Weights of a small GPT-style language model, trained from scratch on English Wikipedia.
Size: width 320, vocabulary 8192, 18.4M parameters.
Training: a variant of Adam for these matrices, 650M tokens.
Each number is 128 + 24 x the weight over its row's rms, rounded and kept within 0 to 255. Layers, rows and columns count from 0. The size above them is the row's rms in percent of the matrix's.

# layer 11 attention query, 320x320, rms 0.0541, rows 18-34,82-98,146-162,209-226,273-290, columns 128-191
size [ 92  99  99  93 102 101 153 183 111 114 141  90 105  97  96  87  67  92  91  95  94  97  91 158 131 118  91  87  80  82  86  88  83  73  89  86  88  92  90  83 147 106 114  95 107  91 100  87  85  92  92  87  87  85  91  87  89  88 183 155 121  90  91 100  87  97  90  88  85 100  93 106 104 103 106 106 161 160 127 131 100  98  77  88  99  87  76]
[[114 125  99  89  90  90 109 170 131 143 117 141  91 135 137  93 154 132 182 124 134  71 111 142 155 151 116 137 155 143 124 113 127 133 123 149 139 137 113 125 158 114 134 103 112 108 151 131 135 202 146 150 115 106 171 105 120 160  94 150 107 156 146 133]
 [146  91  93  94 108  97 135 103 158 124 110 185 111 146 122 115 130 166 135 123 136 104 137 158 110 137 114 102  86 137 145 133 127  96  68 150 118  88 138 127 131 103 127 130 205 143 119 153 112 120  83 137 150 141  89 140 123 136 126 120 128 101  76 153]
 [107 132 116 118 111 157  92 107  89 117 112 131 130 154 157 128 171 142  74 115 112 125 102 121  72 121 118 118 102 112 123 110 119 114 143 148 103 124 161 149  60 160 137 176 154 105 128 161 108  82 145 124 155 167 119 147 133 124  97 176 124 116 172 132]
 [103 146 135 136 161 126  78 187 110 147 156 144 151 122 102 166  97 126 119  90 156 141 105 106 130 147 118 119 117 131 158 147 149 151 166 132 121 187 103 137 127 136 122 141 112 171 106 142 166 132 125 110 125 132 152 138 157 124 115 162 137 120 110 133]
 [136  96 116 132 141 105 126 127 119  99 153 148  87 157 159 126 105 117 159 152 160 124 155 150 139  88 132 111  96  93  97 115 111 158 138 169 128 129 215 173 144 124 122 161 138 123 147 113 106 146 117 116 151 105 158  63 122  96 108  98 118 114 153 143]
 [ 99  80 133 163 119 130 142 177 138 108 153 145 124 123 108 126 147 137 141 112 136 160 134 137  96 129 144 110 111 124 140 114 144 134 130 102 126 142 181 145 126 143 150  94  95 146 128  94  76 133 124 148 150 116 144 125 164 155 146 149 147  87 139 120]
 [118 164 173 147 114 180 145 144 157 104 130 105 101 100 135 125 161 165  88 127  90 162 166 127  70 173 134 123 131 127 105 111 106  89 138 134 127 110 150 133 122 129 158 159 138 105  97 107 111 144 126 142 158 104 105 118 135 168 119  96 104 136 128  83]
 [100 130 168 163 140 136 130 116  95 142 143 103 146 124 117 161 111 125 152 149 142 122  99 113 160 135  94 116 135 112 153 138 147 144  70  98 127 156 117 120 119 130 131  92 106 143  86 119 153  77 136 111 106 144 141 146 157 162 163 150 136 133 150 175]
 [ 90 115 141 122 160 129 133 118 119 130 129 134 165 138  82 135  83 105 167 172 125 149 106 110 154 171 106  95 163 112 138 148 118 114  81 113 157 161 105 169 153 161 122 109  98 123 117 172 132  93 132 105 105 159  69 173 130 147 142 132 139 115 149 155]
 [ 92 114 165 144 121 144 127  96 120 139 127 136 174 139  94 151 134 109 143 160 117 164 120 100 133 132 121 100 176 126 126 152 134 120  57  81 133 154 112 150 154 139  85 109 115 130 128 143 150 103 150 114 111 143 111 169 119 152 133 177 121 110 139 140]
 [158 118 122 142 132 136 131 111 108 142 147 127 143 122  94 122 190 118  87 135 146 120 107 110  92 178 104 113 128 112 119  92 125 135 130 156  97 159 147 142 100 127  86 130 194 137  94 161 166 111 135  87 125 141 123 173 140 109  99 106 124 129 160 146]
 [109 106 119 157 126 120 118 116 112 112 136 124 188 132  98 151 150 106 134 132 129 163 128  90 124 110 149 104 153 134 148 154 124 110  91  95 137 149 130 165 163 153 118 117 121 169 111 138 121 106 178 105 101 157 103 175 117 112 135 132 142 127 128 150]
 [ 86 116 129 144 132 133  99 124 108 107 128 110 172 141 100 147 121 124 132 166 124 165 135 101 113 134 110  91 168 125 162 144 160 138  76  85 127 164 120 141 144 145 112 113 131 170  91 145 132  97 158 100 106 166  87 152 142 127 132 114 102  96 166 169]
 [156 136 123 107 117 130 110 127 130 134 129 148  87 140 162  91 133 150 102 102 151  89 129 148 147 130 137 138  88 149 128  99 105 135 183 139 122  96 132  98  96  99 150 143 115  96 163 113 127 176  77 139 149 110 153  86 103 107 125 105 138 137 133  95]
 [151 130 116 127 107 128 142 126 135 148 110 137  87 133 164  78 120 125 117  94 173 106 133 154 124 105 165 148  81 125 113 131 115 141 180 164 101 112 148 110 104  79 176 159 118  91 175 122 136 134  65 127 164  94 175 108 103 108 127 105 147 121 104 121]
 [ 91 129 146 134 161 158 106 129 123 132 129 106 167 117 105 131 112 161 159 155 115 146  93 114 148 139  98 117 170 111 172 131 145 153  85  73 155 172 119 157 127 178 118  78  96 174  82 134 137 110 142 131 107 173  94 139 138 150 116 139 147  89 165 160]
 [124 128  89 130 115 113 192 139  91 162 142  71 143 117  98 149 134 121 137 147 100 163 119 141 153 138 118 137 121 130 127 146 181 163 176 106 121 179 112 129 122 161  99  82 137 121 119 147 152 123 156 110 108 112  93 134 135 173 110 131 157 114 161 117]
 [118 132 125 118 114  99 115 145 121  90  92 132 110 116 133 109 143 147 160 139 151  85 144 127 166 143  88 164 176 103 126 122 150 107 156 119 151 136  72 126 132 106 110 139 127 145 121 128 107 119 123 117 146 113 205 136 130 123  93 128 136 127 154 106]
 [144  61 107  97  86 110 141  86 142 127 102 160 118 142 126 122 128 151 137 128 125 125 108 174  83 146 150 152 115 105 146 136 126 123  97 154 120 104 149 125 134 111 119 145 153 116 139 150 117 141 114 109 142 132 105 164 132 126 121 147 174 121  80 154]
 [114 126  89 103 101 135  92 124 128 117 128 145 136 123 126  77 155 150  54 101 158 100 124 132  90 134  96 169  97 127 139 105 117 140 151 134  89  89 148 145 103 122 134 183 152  93 151 150 127 103 137 121 144 148 107 119 143 127 125 144 127 128 164 134]
 [142 131 138 164 145 129 126 160 120 110  99 119 129 135  91 180 127 153 113 103 194 128 107  97 121 166 114  96 106 138 157  90 134 146 167 125 156 180 139 110 130 113  69 131 126 154 131 142 137 140  90 103 163 126 123 137  97 125  93 133 158 150 132  90]
 [132  98 127 128 139  92 130 115 112 133 140 165 125 155 166 128 119 121 162 141 154 105 176 141 149 100 154 138  81  89  82 140 114 155 129 157 143  96 171 151 133 143 109 179 151 115 158 117 146 135 152 139 156  95 156  99 114 104 153 103 134 140 134 161]
 [107 114 122 134 118 115 127 171 169 126 160 133 124 120 103 132 152 113 138 121 138 115 129 165  80 160 128 137 132 145 134 127  96 127 119  98 131 137 148 166 136 131 158  93 104 128 115 106  93 157 125 139 157 145 114 111 143 126 124 124 116 122 104  84]
 [112 125 175 147 139 164 142 127 102 154 161 116 116 100 130 154 135 133 176 128 135 135 126 138 145 148  95 136 154 112 159 140 139 123  89 107 158 131 109 143 119 119 161  99  82 147  92 121 143  93 144 126 109 151 159 150 156 171 157 136 130 125 146 172]
 [138 110 114 169 126  81 169 128 161 139  94 135 132 149 112 137 151 126 117 170 107 134 177 116 117 139 174 130 123 117 104  93 143 135 153 150 100 117 126 120 128 135  78  98 185  86 126 131 117 136 137 134 162 125 132 129 119 105  89 100 113 105 136 101]
 [ 81 116 148 132 129 107 131 136 104 132 139  94 133 132 124 185 154 148 151 158 111 131 118 122 111 138  90 137 119 122 144  96 170 114 115  95 135 149  83 115 117 132 141 114 116 116  84 129 169  93 154 119 121 126 117 171 142 121 123 154 133 143 149 174]
 [121 146 117 112  93 145 140 156 107 137 145 124 133 124 135 133 118 135  96  81 130 100 145 149 110  95 141 102  95 132 145 109 141 100  79 131 173  83 156 102 160  86 193 123 115 123 157 139 116 118 175 166 116 116 134 142 122  95 108 181  98 157 142 169]
 [162 102 151 108 113  89 117 104 140 133 141 174 106 122  95 139 114 121 131 130 144 102 111 164 134 129 120 122 176 141  95 145 108 111 143 121 171 132 118 148 137 156 162 144 105 113 111 174 126  95  80 135 140 144 137  91 104 203 139 116 101 139 150 107]
 [130 150 116  95 104 119 151 139 136 151 125  82 115 113 140 139 118 150 118 132 123 108 100 134 127 122 160 110  86 125 135  95 161 135 113  91 158 144 120 160 118 123 160 107  86 120 127 147 125 112 188 134  97  92 124 171 126 121 117 184 127 135 112 150]
 [183 121 107  93 112 129 151  91 162 142 159 127  94 125 118 166 125 130 132 152 133 133 135 189 126 118 140 120 120 126 166  95 143  89 100 141 182 150 150 151 113 153 159 147  95 140 151 159 149 107 137 126 149 132 121 156 105 151 106 136 109 110 138 187]
 [ 99 123 138 133  67 139 146 123 116 111  89 128 138 124 121 118 148 135 140 108 129 153 148  87 119 130 122 118 157 120 133 182 138 138 135 149 104 129 118 139 138 128 131 131 132 143 139 127 131 172  64 108 145 155 107  70 134 113 142  79 153 120 132  96]
 [102 121 122 122 122 133 139 132 121 129 125 124 174 132 127 118 144 107 116 134 141 175 129  70 139 121 179  66 148 105 131 162 105 117 125 149 139 137 122 157 186 111 118 127 115 157 123 147 138 169 108  97 118 190 124 109 140 119 155  93 158 127 120 154]
 [148 121 117 103 131 144 138 101 192 129 191 127 108 111 140 134 128 119 120 150 146  99 159 174  88 162 114 133 135  87  99 101 115  99 116 109 152 154 148 149 123 146 157 155  94 139 133 145 150 103  97 100 115 122 149 109  90 152  97 132 140 106 159 176]
 [129 175 139 149 155 157 151 160 109 143 142  90 153 127 101 193  84 138 110 168 109 131 110 165 154 157 114 130 128 115 155 132 117 142 110  68 131 124 138 149 113 149 115 102 115 139 125 115 162  97 153 142 137 130 154 135 118 127 135 150 151  98 122 143]
 [144 107 144 136 106 105  84 129 122 109 102 110 102 108 144 120 133 139 144 124 135 106 146 127 153 172 117 157 112 127 110  93 119 108 167 113 174 148 118 104 121 111  95 161 165 145 149 127  72 124  97 139 151  96 177 145 108 109 144 109 128 151 132 108]
 [103  83 126  93  94  81 139  87 129 134 136 146 139 154 130 122 145 127 157 158 102 115 140 156  63 141 154 136 111 123 124 115  72 130 120 163 154 101 125 116 134  96 113 136 135 137 134 159 121 146 160 118 164 134 120 149 134 113  98 147 147 124 131 139]
 [115 117 100 117  86 138  91 122 150 141 141 112 124 140 126 106 156 135  94 138 141 115 134 124  75  93 102 142  95 157 150 135 152 146 116 146  95 112 156 122 118 160 146 143 144  98 142 140 111 148 143 129 180 112 114 130 154 137 122 133 121 168 130 104]
 [147 145 138 132 125 123 161 146 121 107 107 127 144 146 111 173 132 160 110  99 157 132 104  93 162 133 111  91 116 137 155  64 129 139 161 138 170 179 138  84 146 112  92 131 139 146 126 142 145 160  66 109 183 135 123 124  97 103 113  94 180 146 141  95]
 [127  93 125 122 143  98 129 104 137 113 123 159 126 166 150 130 110 147 150 151 113 118 170 119 153 113 143 168  99  94  91 111 120 126 135 160 129  92 128 137 126 135 115 158 150  93 153 130 140 133 130 129 183  94 170  91 132  98 163  87 150 155 116 148]
 [135 135  92  93 111 137 144 160 158 137 160 102 139 108 106 106 136 158  92 100 148  89 113 171 100 141 114 116 124 189 130  97 123 136 119  64 105 118 131 124 143 103 145 117 135 117 100 115 101 176 132 133 141 138  89 118 117 126  76 110 131 142 115  97]
 [133 149 123  94 115 147  84 135 117 109 124 131 120 129 163 114 138 126 112 121 122 117 117  89  85 154 131 105 138 138 102 117 116 138 157 140 139 142 136 114 135 109 134 154 135 152 145 145 120 156  98  75 143  97  79 131 112 116 119 135 103 150 113  93]
 [119  96 119 139 118 134 162 146  92 141 115 134 150 104 130 122 147 144 188 139 166 160 168 118 176 130 132 104 182  99 130 121 117 154  80 112 162 128 121 157 130 146 114  63 100 111 153 189 141 117 116 114 127 139 110 174 156 126 112 116  91 134 168 117]
 [104 155 121 140 119 106 120 143 126 136 123 109 123  84 114 182 154 144 141 160 146 124 137 146 108 154  96 139 115  88 109  84 166 137 104 101 129 122 124 123 114 141 173  96  99 123 108 129 149  71 125 100 126 130 181 148 138 169  82 164 128 116 169 121]
 [ 84 147 131 124 136  97 109 116 137 112 135 159  73 139 134 154  89 153 141 121 120 121 110 132  90 117 130 122  94 188 137 118 100 119 125 138 115 160 133  83 124 140 139 113 145 142 121 104 112 160 129 126 155 146  89 123 134 111 137 110 164 138 124 179]
 [135 129 106 122  79 115 153 108 132 126 121 184 108 123 131 103 154 112 104 112 147 129 142 152 131  91 147 148 128 108 131 119 100 149 118 167 193 103 160 144 158 117 135 177 144 112 159 152 121 130 112 148 156  92 146  90 105 178 132 101 108 152 125 136]
 [109 123 112 106 120 125 140 120  77 175 132  98 143  91 125 137 122  94 102  77  94 157 134 148 125 134 117 127 119  99 146 130 133 133 106 107 178 132 130 141 106 112 130 102 151 131 126 153 164  87 142 144 101  63 155 122 139 179 111 141 154 110 182 173]
 [133 117 140 147  92 143 149 151 118 170 136 137 131  83 109 146 135  89 126 138 148 129 111 165 124 122 102 106 159  81 160 112 172 104  89 124 159 133 116 159 105 152 144 108 116 157  97 162 163  90 116 110 121 144 121 129 129 186 131 176 140 115 166 168]
 [137  84 134 127 140 116 101 130 137  94 127 161  96 170 127 145 122 167 148 154 131 128 178  96 106 117 126 118 115 191 124 173 116 143 138 142  71  70 138 135 167 111 119 157 118 143 138  89 108 156  93 124 167 177 122 114  97 105 142  74 115 129  77 107]
 [107 134 115 134 131 131 125 132  97 109 111 177 144 135 122 160  93 140  82 117 140 135 156  90 158 137 132  96 163 129 209 141 113 156 127 121 137 176 148 136 148 112 118 137 110 165 142 107 149 125 147 132 126 133 143 113 129  84 159  92 171 141 109 153]
 [105  81 117 113  87 122 137 105 159 119 156 164 137 124 145 111 121 105  95  88 158 119 132 147 129 108 153 135 128 102 131 142 126 140  88 133 169 158 191 113 112 139 136 147 141 114 102 136 144 104 104  92 133  96 144 106 104 145 116 144 173 129 185 151]
 [152 139 141 147 112 123 159 112 101 169 122  78 163  77  97 165 115 125 159 151 106 134  83 131 141 165 135  88 127  70 149  96 142 129 117  85 144 167 111 146 106 154 135 106 105 139  95 139 151  97 143 119 120 158 132 144 145 159 130 148 133 101 125 154]
 [123 123  95 114 143  96 114 165 121 110 171 128 116 129 116 109  95 110 105 137 153  96 163 136 114  82 106 146 146 169 155 157 127 147 170 128 122 105 132  87 170 106  92 137 127 118 150  97  91 157 110 114  95 136 119 124 112 124  87 173 116 132 122 101]
 [134 121 123 116  90 107 120 163 130 125 110 111 118  96 132  74 133 115 146 135 121  87 148 149 145 149 105 164 131 126 108  93 128 104 153 122 149 127  82 150 147 103 114 172 156 132 170 133  98 163 116 150 170 105 189 143  95 114 120 126 114 138 148 136]
 [ 84  79 110  95  85  85 123 102 130 103  99 146 144 163 172 137 131 122 130 167  81 115  99 143  91 151 122 127  87 103 137 115 151 122  93 159 154  93 129 122 102  86 121 107 140 169 112 172 114 166 118 113 137 129 123 135 155 125 136 133 138 119 120 143]
 [117 104 119 131 121 173  85 129  93 113 138 144 103 143 129 112 135 148  75 141 153 113 117 140 114  94  88 137 111 126 137 150 168 159 132 129  85 126 134 159 100 169 135 146 149 125 129 128 132  72 184 131 165 142 113 168 152 137 133 176 139 131 169 121]
 [107 136 150 135 139 144 153 134  91 120 102 134 121  91 110 188 143 122 138 109 152 119  71  93 134 123 126 100 129 125 156  77 154 134 155 127 170 178 126 115 121  95  98 134 151 151 102 162 151 106 147 109 148 161 110 166 127 103  96 152 139 124 132 133]
 [127  97 110 110 123 123 130  75  96 105 129 139  89 193 181 137 107 138 160 133 170 101 141 154 148 133 153 152 104  92  89 107 109 148 141 166 128 112 185 138  99 133 122 161 130  92 155 101 136 119 142 126 143 106 171 113 114  88 151  88 110 120 119 148]
 [130 121 101 101 123 141 108 158 190 108 124 128 120 139 140 104 150 149 118 100 173  86 161 139  90 140 135 118 123 156 128  91 109 162 136 115 122 145 161 115 127 126 151 137 152 107 145 109  87 153 105 137 153 108  97  69 109 115 113  85 113 152  96  90]
 [145 119  96 107  98 112 124 122 146 100 101 123 140 150 122 111 138 144  91 113 127 132 136 134  89 127 160 132 100 147 106 106 116 133 167 146 117 101 146 127 120 126 103 155 175 108 166 138 103 180 140 147 158 112 109 121  92 102 103 102 125 103 113  80]
 [110 127 135 120 124 125 115 132  92 139 145  97 142 100 132 137 111 139 145 124 151 135  88 139 161 131  95 139 163 122 160 151 132 140  87 107 155 143 115 137 148 128 144 103  64 166 119 108 153  93 134 107 101 161 132 158 152 162 191 148 147 128 121 155]
 [130 142 113 124  82 124 138 111 171 133 100 119  92 139 111 132 132 147  89  95 131 128 129 149  94 163 153 154 107 134 107 103 127 134 143  98 107 151 141 123 118 115 109 154 167  90 151 141 131 147 124 133 138 104 111 148 124  98  71 135 132 103 123 103]
 [153 139 101 106  87 125 131 110 137 156 134 114  94  96 142 136 118 115 135 127 116  93 108 200  88 115 110 117 114 120 133  90 126 120 125 143 153  97 130 117 118 117 160  77  81 106 143 129 144 145 141 156 151 118 149 149 135 135  81 184 113 168 115 134]
 [153 124 129 104 105 167 151 114 145 139 152 174 144 109 105 127 162 137 114 126 125 154  75 132 138 150 103 100 120 141 131 108  97 115 140 113 153 112 189 114  98 150 164 152  84 110 160 153 109 129  82 170 116 133 127 133 126 135 147 114 159 136 147 105]
 [113 147 154 135 106 124 132  99 120 182 117  82 125 109 108 159 105  81 131 115 135 122  51 122 132 155  89 115 151  97 133 117 144 145 115  69 129 143  91 106  84 111 138 100 119 122  78 140 152  75 155 145 112 119 127 176 152 168 123 187 149 107 162 177]
 [144 135 130 112 105 127 159 119 148 138 123 165 109  99 108 152 121 123 133 174 138 117 104 169 101 125  99 117 110  91 144 106 127  95 128 119 151 125 127 122 113 148 187  98  72 135 142 163 135 119 101 130 134 135 119 154 131 147  98 159 110 123 135 164]
 [129  99 133 141 126 164 105 136 147 103 160 119 132 122 141  95 151 152 119 140 112 157 188 106 129 112 164 129 130 175 132 168 123 151 111 156 133 114 183 156 129 138 118 176 130 150 163  91 110 144 123 135 148 163 129  74 102 109 180  50 149 143 101  85]
 [127 159 144 136  93 128 116 115 105 121 108 157 105 126 146 120 122 146 177 186 154 102 164 155 102 132 132 106 167 109 125 150 106  96 124 134 116 112  86 171 183 140 133 133 122 148 146  86 154 130 135 100  92 161 115  76 113 170 130  86 116 111  87 106]
 [134 105 125 121 115 126 143 124 160 119 132 125 132 105 119 130 123 122 159 117 147 144 126 126 114 153 115 140 135  92 144 125 119  96 135 106 144 136 147 128 123 145 174 134 115 134 118 158 125  83 102  86 120 150 133 129 133 146 101 187 137  74 149 166]
 [119 176 156 118  94 124 160 130 130 201 105  65 126 114 125 142 115  93 127 110 102 123 112 129 150 140 116 153 121 122 101 139 151 160 130  65 114 167 119 149 148 114 141  80 115 123 111 141 140 125 129 142 111 114 153 143 146 143 131 114 121 105 175 120]
 [157 120  91  86 138 109  80 154 102 129 179 132 110 142 100 116 115  87 132 154 168  89 144 137 137  91 126 158 162 141 164 169 142 130 199 154 131 131 138  95 161 111 117 148 118 146 122 147 133 159  97 106  87 137 163 147 133 107 124 132 157 135 136 151]
 [118 127 112  96 124  89 108 148 130 164 128 125 115 122 132 104 147 141 173 135 131 108 132 149 174 151 105 137 172 129 121 132 166 157 147 123 163 143 104 128 145 138 118 115  63 120 133 136 141 167 163 152 119 139 191 104 130 166  92 138 146 140 161 133]
 [151  81 100  93 105 109 144 116 161 131  93 184 118 138 121 109 121 175 132 112 138 100 140 141 102 127 111 110  82 128 142 141 115  94  60 137 115  99 148 125 134 115 134 133 198 140 115 140 102 127  99 131 145 151 106 141 132 127 124 123 144 101  86 155]
 [111 129  97 105 128 140  98  87  90 128 123 135 131 159 162 116 169 144  95 105 129 118 122 128  61 134 129 148 105 122 119 104 122 134 157 145 112 128 154 144  53 152 156 180 130  90 155 174  98 110 138 125 149 158  93 131 140 111 126 166 146 126 167 120]
 [108 135 124 120 139 120  74 182 114 147 134 150 143 124  98 162 106 120 118  96 170 131 107 112 132 160 114 115 115 144 143 124 120 155 163 142 116 184 102 137 154 116 131 145 132 180 120 134 161 138 130  97 131 118 128 150 134 136 117 169 127 138  84 147]
 [133  97 122 141 153 123 125 133 122  92 149 168  84 157 160 131 120 106 146 155 151 123 144 159 143  99 132  93 127  89  99 131 109 160 124 173 124 148 192 192 163 112 113 146 149 121 128 124 106 150 126 125 152 106 151  80 124  97 104 109 112 131 146 139]
 [ 98  77 130 172 126 143 145 191 136 120 154 133 108 114 118 119 148 111 128 110 146 148 141 130  96 113 154  86 134 119 139 115 123 139 134 124 112 124 177 151 144 129 148  81 117 130 132 128  60 154 126 140 163 120 137 129 143 133 134 134 122  97 121 114]
 [112 144 181 171 122 183 140 140 101 137 154 124 116 108 138 132 146 124 148 140 122 139 136 131 140 165  88 120 150 101 146 137 139 112 100 122 141 158 121 129 122 130 149 118  88 142  89 111 161  98 130 113 105 137 145 140 155 151 147 136 118 147 161 151]
 [112 142 146  82 129  85  72  94  99  97 124 122 119 147 168 128 129 151 113 131 156  91  83  92 110  81 152 119 132 153 134 153 143 140 137 104 137 136 155  80 147 111 138 143  93 149 152 126 102 133 108  86  99 148 128 130 129 113 159 137 123 152 130 101]
 [ 81 149 126 170 122  87 103 120 147 110 123 101 143 138 146 149 130 101 126 169  82 159 159  65 120 114 119 113  95 122  97 101 124 158 181 135 100 141 111 124 150 108  94 127 182  99 107 145 132  95 113 102 114 105 106 159 121  96 119 133 115 162 148 138]
 [100 139 146 120 127 136  90 122 120 125 110 115 130  83 153 116 110 124 161 126 125 116  94 100 164  98 122 117 141 113 127 157 112 130 109 103 151 141  94 116 166 119 144 110  71 149 149 118 121  93 119  96  77 144 123 118 158 133 154 175 136 174 106 141]
 [135 132 157 119 152 150 146 133 156 144 131 137 133 129 102 125 125 105 110 140 144  86 152 127 148 200 119  87 144 140 114 124 123 100  91 139 127 149 120 126 137 125 127  85 138 130  91 161 120 138 149 119 144 170 105 134 138 152 111 124 108 102 131 121]
 [117 150 136 184 129 107 111 140 123 135 125  95 137 109 108 158 121  96 154 166 117 139 119  95 187 103 114 118 121 133 133 127  99 146 104  93 134 169 123 125 161 132 105 107 149 146 115 105  98 105 154 129  83 145 143 150 160 115 154 164 123 162 130 159]
 [127 121 155 135  71 103  73 126 191 148  71  80 123 127 107 147 130 102 127 173 113 106  85 118 154 130 114 126 154 122 128 132 120 122 118 134 108 167 153 108 136 132 114 128 114 130 126 129 133 134  95 126 102 127 133 138 130 151 126 149 133 132 157 163]
 [164 126 147  99 106 165 164 111 128 123 146 143 138 136 107 112 124 132 118 128 128 121 137 145 102 161 164 117 124 129 136 127 116 118 127 163 149 105 156 148  85 123 148 144 161 119 114 139 160 144 119 131 192 115 133 125  97 148 127 104 119 119 150 138]
 [131 101 128  96 154 122 148 111  97 152 143 161 126 132  75 155 109 139 143 145 177 167 116 140 131 118 113 122 140 112 144 170 152 154  89  82 146 125 108 136 119 130 124 143 120 124 101 132 166 122 156 116 177 152 136 151 125 127 135 160 147 104 131 154]
 [118 120 162 174 101 131 131 114 184  71 106 108 133 106 144 111 160 137 106 128 123 134 115 125 131 135 111 106 131 111  97  88  82 125 114 137 106 156 154 129 125 125 116 104 159 113 109 158 127 167  73  97  89 117  95  89 127 133 123 104 116 102 166 173]
 [108 150 127 162 156 122 167 161 119 108 115 109 115 105 127 154 140 109 162 183 112 104 120 128 137 112 149 145  82 120 131 141 124 137 139 118  86 133 138 102 156 108  92 126 153 129 102 143 107 141 153  87 124 110 100 123 141 166 134 130 114 119 128  82]]
# layer 11 attention key, 64x320, rms 0.0451, rows 17-34, columns 128-191
size [127 117 129 126 126 132 121  52  56  50  38  39  34  37  40  48  43  56]
[[ 99 133 113 123 135 111 131 124 121 106 143 126 102 124 110  58 121  85 136 141 131  98 114 157 134 107  96 119 180 168 177 121 131 122 135 106 115 152 126 165 200 127 130 145 119  99  95 129 159 177 127 113 128 120 146 135 137 132 119  95 113 132 130 150]
 [161 165 130 110  91 125 109 127 130 138  96 138 161 123 139 109 175 112 153 133 149 104 162 162 152 121 116 165 117 121 107 140 136 106 162 178 137 165 131 136 139 114 130 114 144 102 104 125 136 162 122 151 143 155 156 121 146 135  93 126 111  98 127 116]
 [120 128 165 120 140 122 123 139 122 137 112 169  81 138 156 145 123 164 100 118 152 108 111 131 109 137 164 124 119 127  91 129  84  75  92 149 134 120 119 140 137 124  65 130 148 125 126 130  95  83  85 114 138 154 132 176 113 143 127  85 137 144 106 172]
 [120 156 126 156 165 149  81  98 117 128  98 135  86 144 120  90 166 128  95 107 150 140 135 124 121 155 100 176 104 133 159 106  93 143 154  90  89 119 121 122 109 116 128 129 138 126 132 160 144  87 122 169 123  83  93 120 145 129 130 139 125 117 121 167]
 [142 120 140 168 149 128 127 149  88 144  89  97 113 127  93 151 107 145  89 104 158 121 111  77 204 146 133 146 100 127 133 106 124 115 143 116 185 146 117 117 145 101  95 117 109 140  97 153 170 140 138 134 157 170 145 120 117 200 106 150 136 139  97 150]
 [125 135 118 145 120 146 128 110 116 144 130 135 163 155 173 133 124 117 150 141 141  69 125 143 136 105 128 105 125 147 135 165 129 139 141 141 125 111 165 146 175 152 104 162 118 124 169 132 145 117 150 159 150 111 145 123 117 138 128 143 143 151 132 155]
 [152 110 116 181 141 119 107 135 141 151 119 144 116 142  94 136 119 174 127 108 106  92 128 134 109 128 133 151  72 107 173 154  86 147 142 131 140 127 157  94 160  82  88  90 113 140 128 115 127 115 102 141 152 148 126 143 135 160 117 147  94  77 134 111]
 [183 142 136 156 129 110 120 120  85 138 134 148 133 149 153 101  75 120 121 140 109 122 112 182 171 104  90 108 131 185 146  99 146 139 110 137 157 138 111 163 128 110 140 145  75 102 104 137 145 178 125 113 149 132 122 107 146 107 154 152 120 122 105 131]
 [ 92 126  92  94 102 174 168 139 108 147 128 163 129 156 122 110 138 146 127 116 171  97 157 148 129 117 110 140 105 144 182 153 133 179 145 131 131 128 176 124 135 144 110 150 162 109 105 120 157 158 160 127 136 140 110 108 148 167 134 138 165 150 181 107]
 [123 126 108  92 111 163 206 128 128 145 133 130 157 132 117 161 119  83 121 119 100 141 147  75 123 100 159  97 163 121 124 109 157 149 127 152  99 135 163 133 170 153 125 114 136 154 147 154  99 114 147 131 101 115 118 127 138 140 112 145 129 136 130 109]
 [131 117 130 150 128 155 175 148 133  91 132  93 127 128 166 125 133 128 105 154 109 138 108 100 125 120 169  93 154 119 119 156 112 185 153 140 137 126 132 161 104 132 122 171 142 131 130 147 123 142 117  98 106 142 124 146  94  91 124  82 153 158 107 108]
 [111 144 151 118 165 129 168 115  70 150 119  59 123 164 110 127 104 107 137  99  61 137 148 121 117 134 134 101  95 120 158  79 193 138 132 155 115 159 170  97 115 101 118 116 132 107  95 116 152 147 137 168 149 124 132 105 140 121 123 165 116 124 141 138]
 [164 120 131 124  91 132 170 135 124  84 123 157  94 130 140 140 111 118 145 110 109 148 137 179  85 123 131 105  66 145 124  93 147 102 134 178  98 135 185 101 150 118 112 136 135  98 124 116  99 153  68 115 148 145 128 120 114 137 102 142  91 127 126 122]
 [131 141  90 120 101 134 150 128 168 110 109 134 135 155 114 147 145  87 146 122 135 109 157  98  96 115 166 120 100 155 104 126  71 101 128 139 113 140 145 126 107 142 116 145 136 111 148 118 150 150  96 113 126 108 146 115  84 124 100  72 127 144 122  77]
 [122 170 135 125 174  98 135 151  89 149 104  88 161 135  90 127 141 183  94 120  92 183 127 115 136 136 158 159 141  90 145 103 157 166 121 119 123 132 130  84 103 157 170 100 156 143 175 156 127 104 166 157 123 119  98 116 137 151 146 139 139 136 149 121]
 [ 98 149  72  98 163  98 102 122  88 139 158 136 116 156 141 103 143 130 116 125 107 118 122 138 129 157  82 165 153 178 121 132 119 161 156 143 154  71 102  97 116 132 105 136 129 126  87  90 151 163 171 133 127  94 131 125 138  90 132  98 100 122 127  98]
 [113 119 128 153  90 123 136 133 135  96  90 151 101 157 110 156 113 125 135 113 104  89 129  94  79 124 127  91 115 127 135 124 125 145 130 130  83 142 143 145 135  97 144 116 150 105 120 123 103 127  76 117  86  98 149 135 107 133 120 126  96 109 142 120]
 [117 133 126 144 147 128 100 150 119 155 126 116 121 109 148 142 148 125 140 157 105  90 124 107 108 159 106 167 153 127  99  97 132 138 106 127 146  96  52 121 104 133  96  99 158 145 135 125 121 120 139 152 109 115 160 151 171 142 112 131 113  95 146 130]]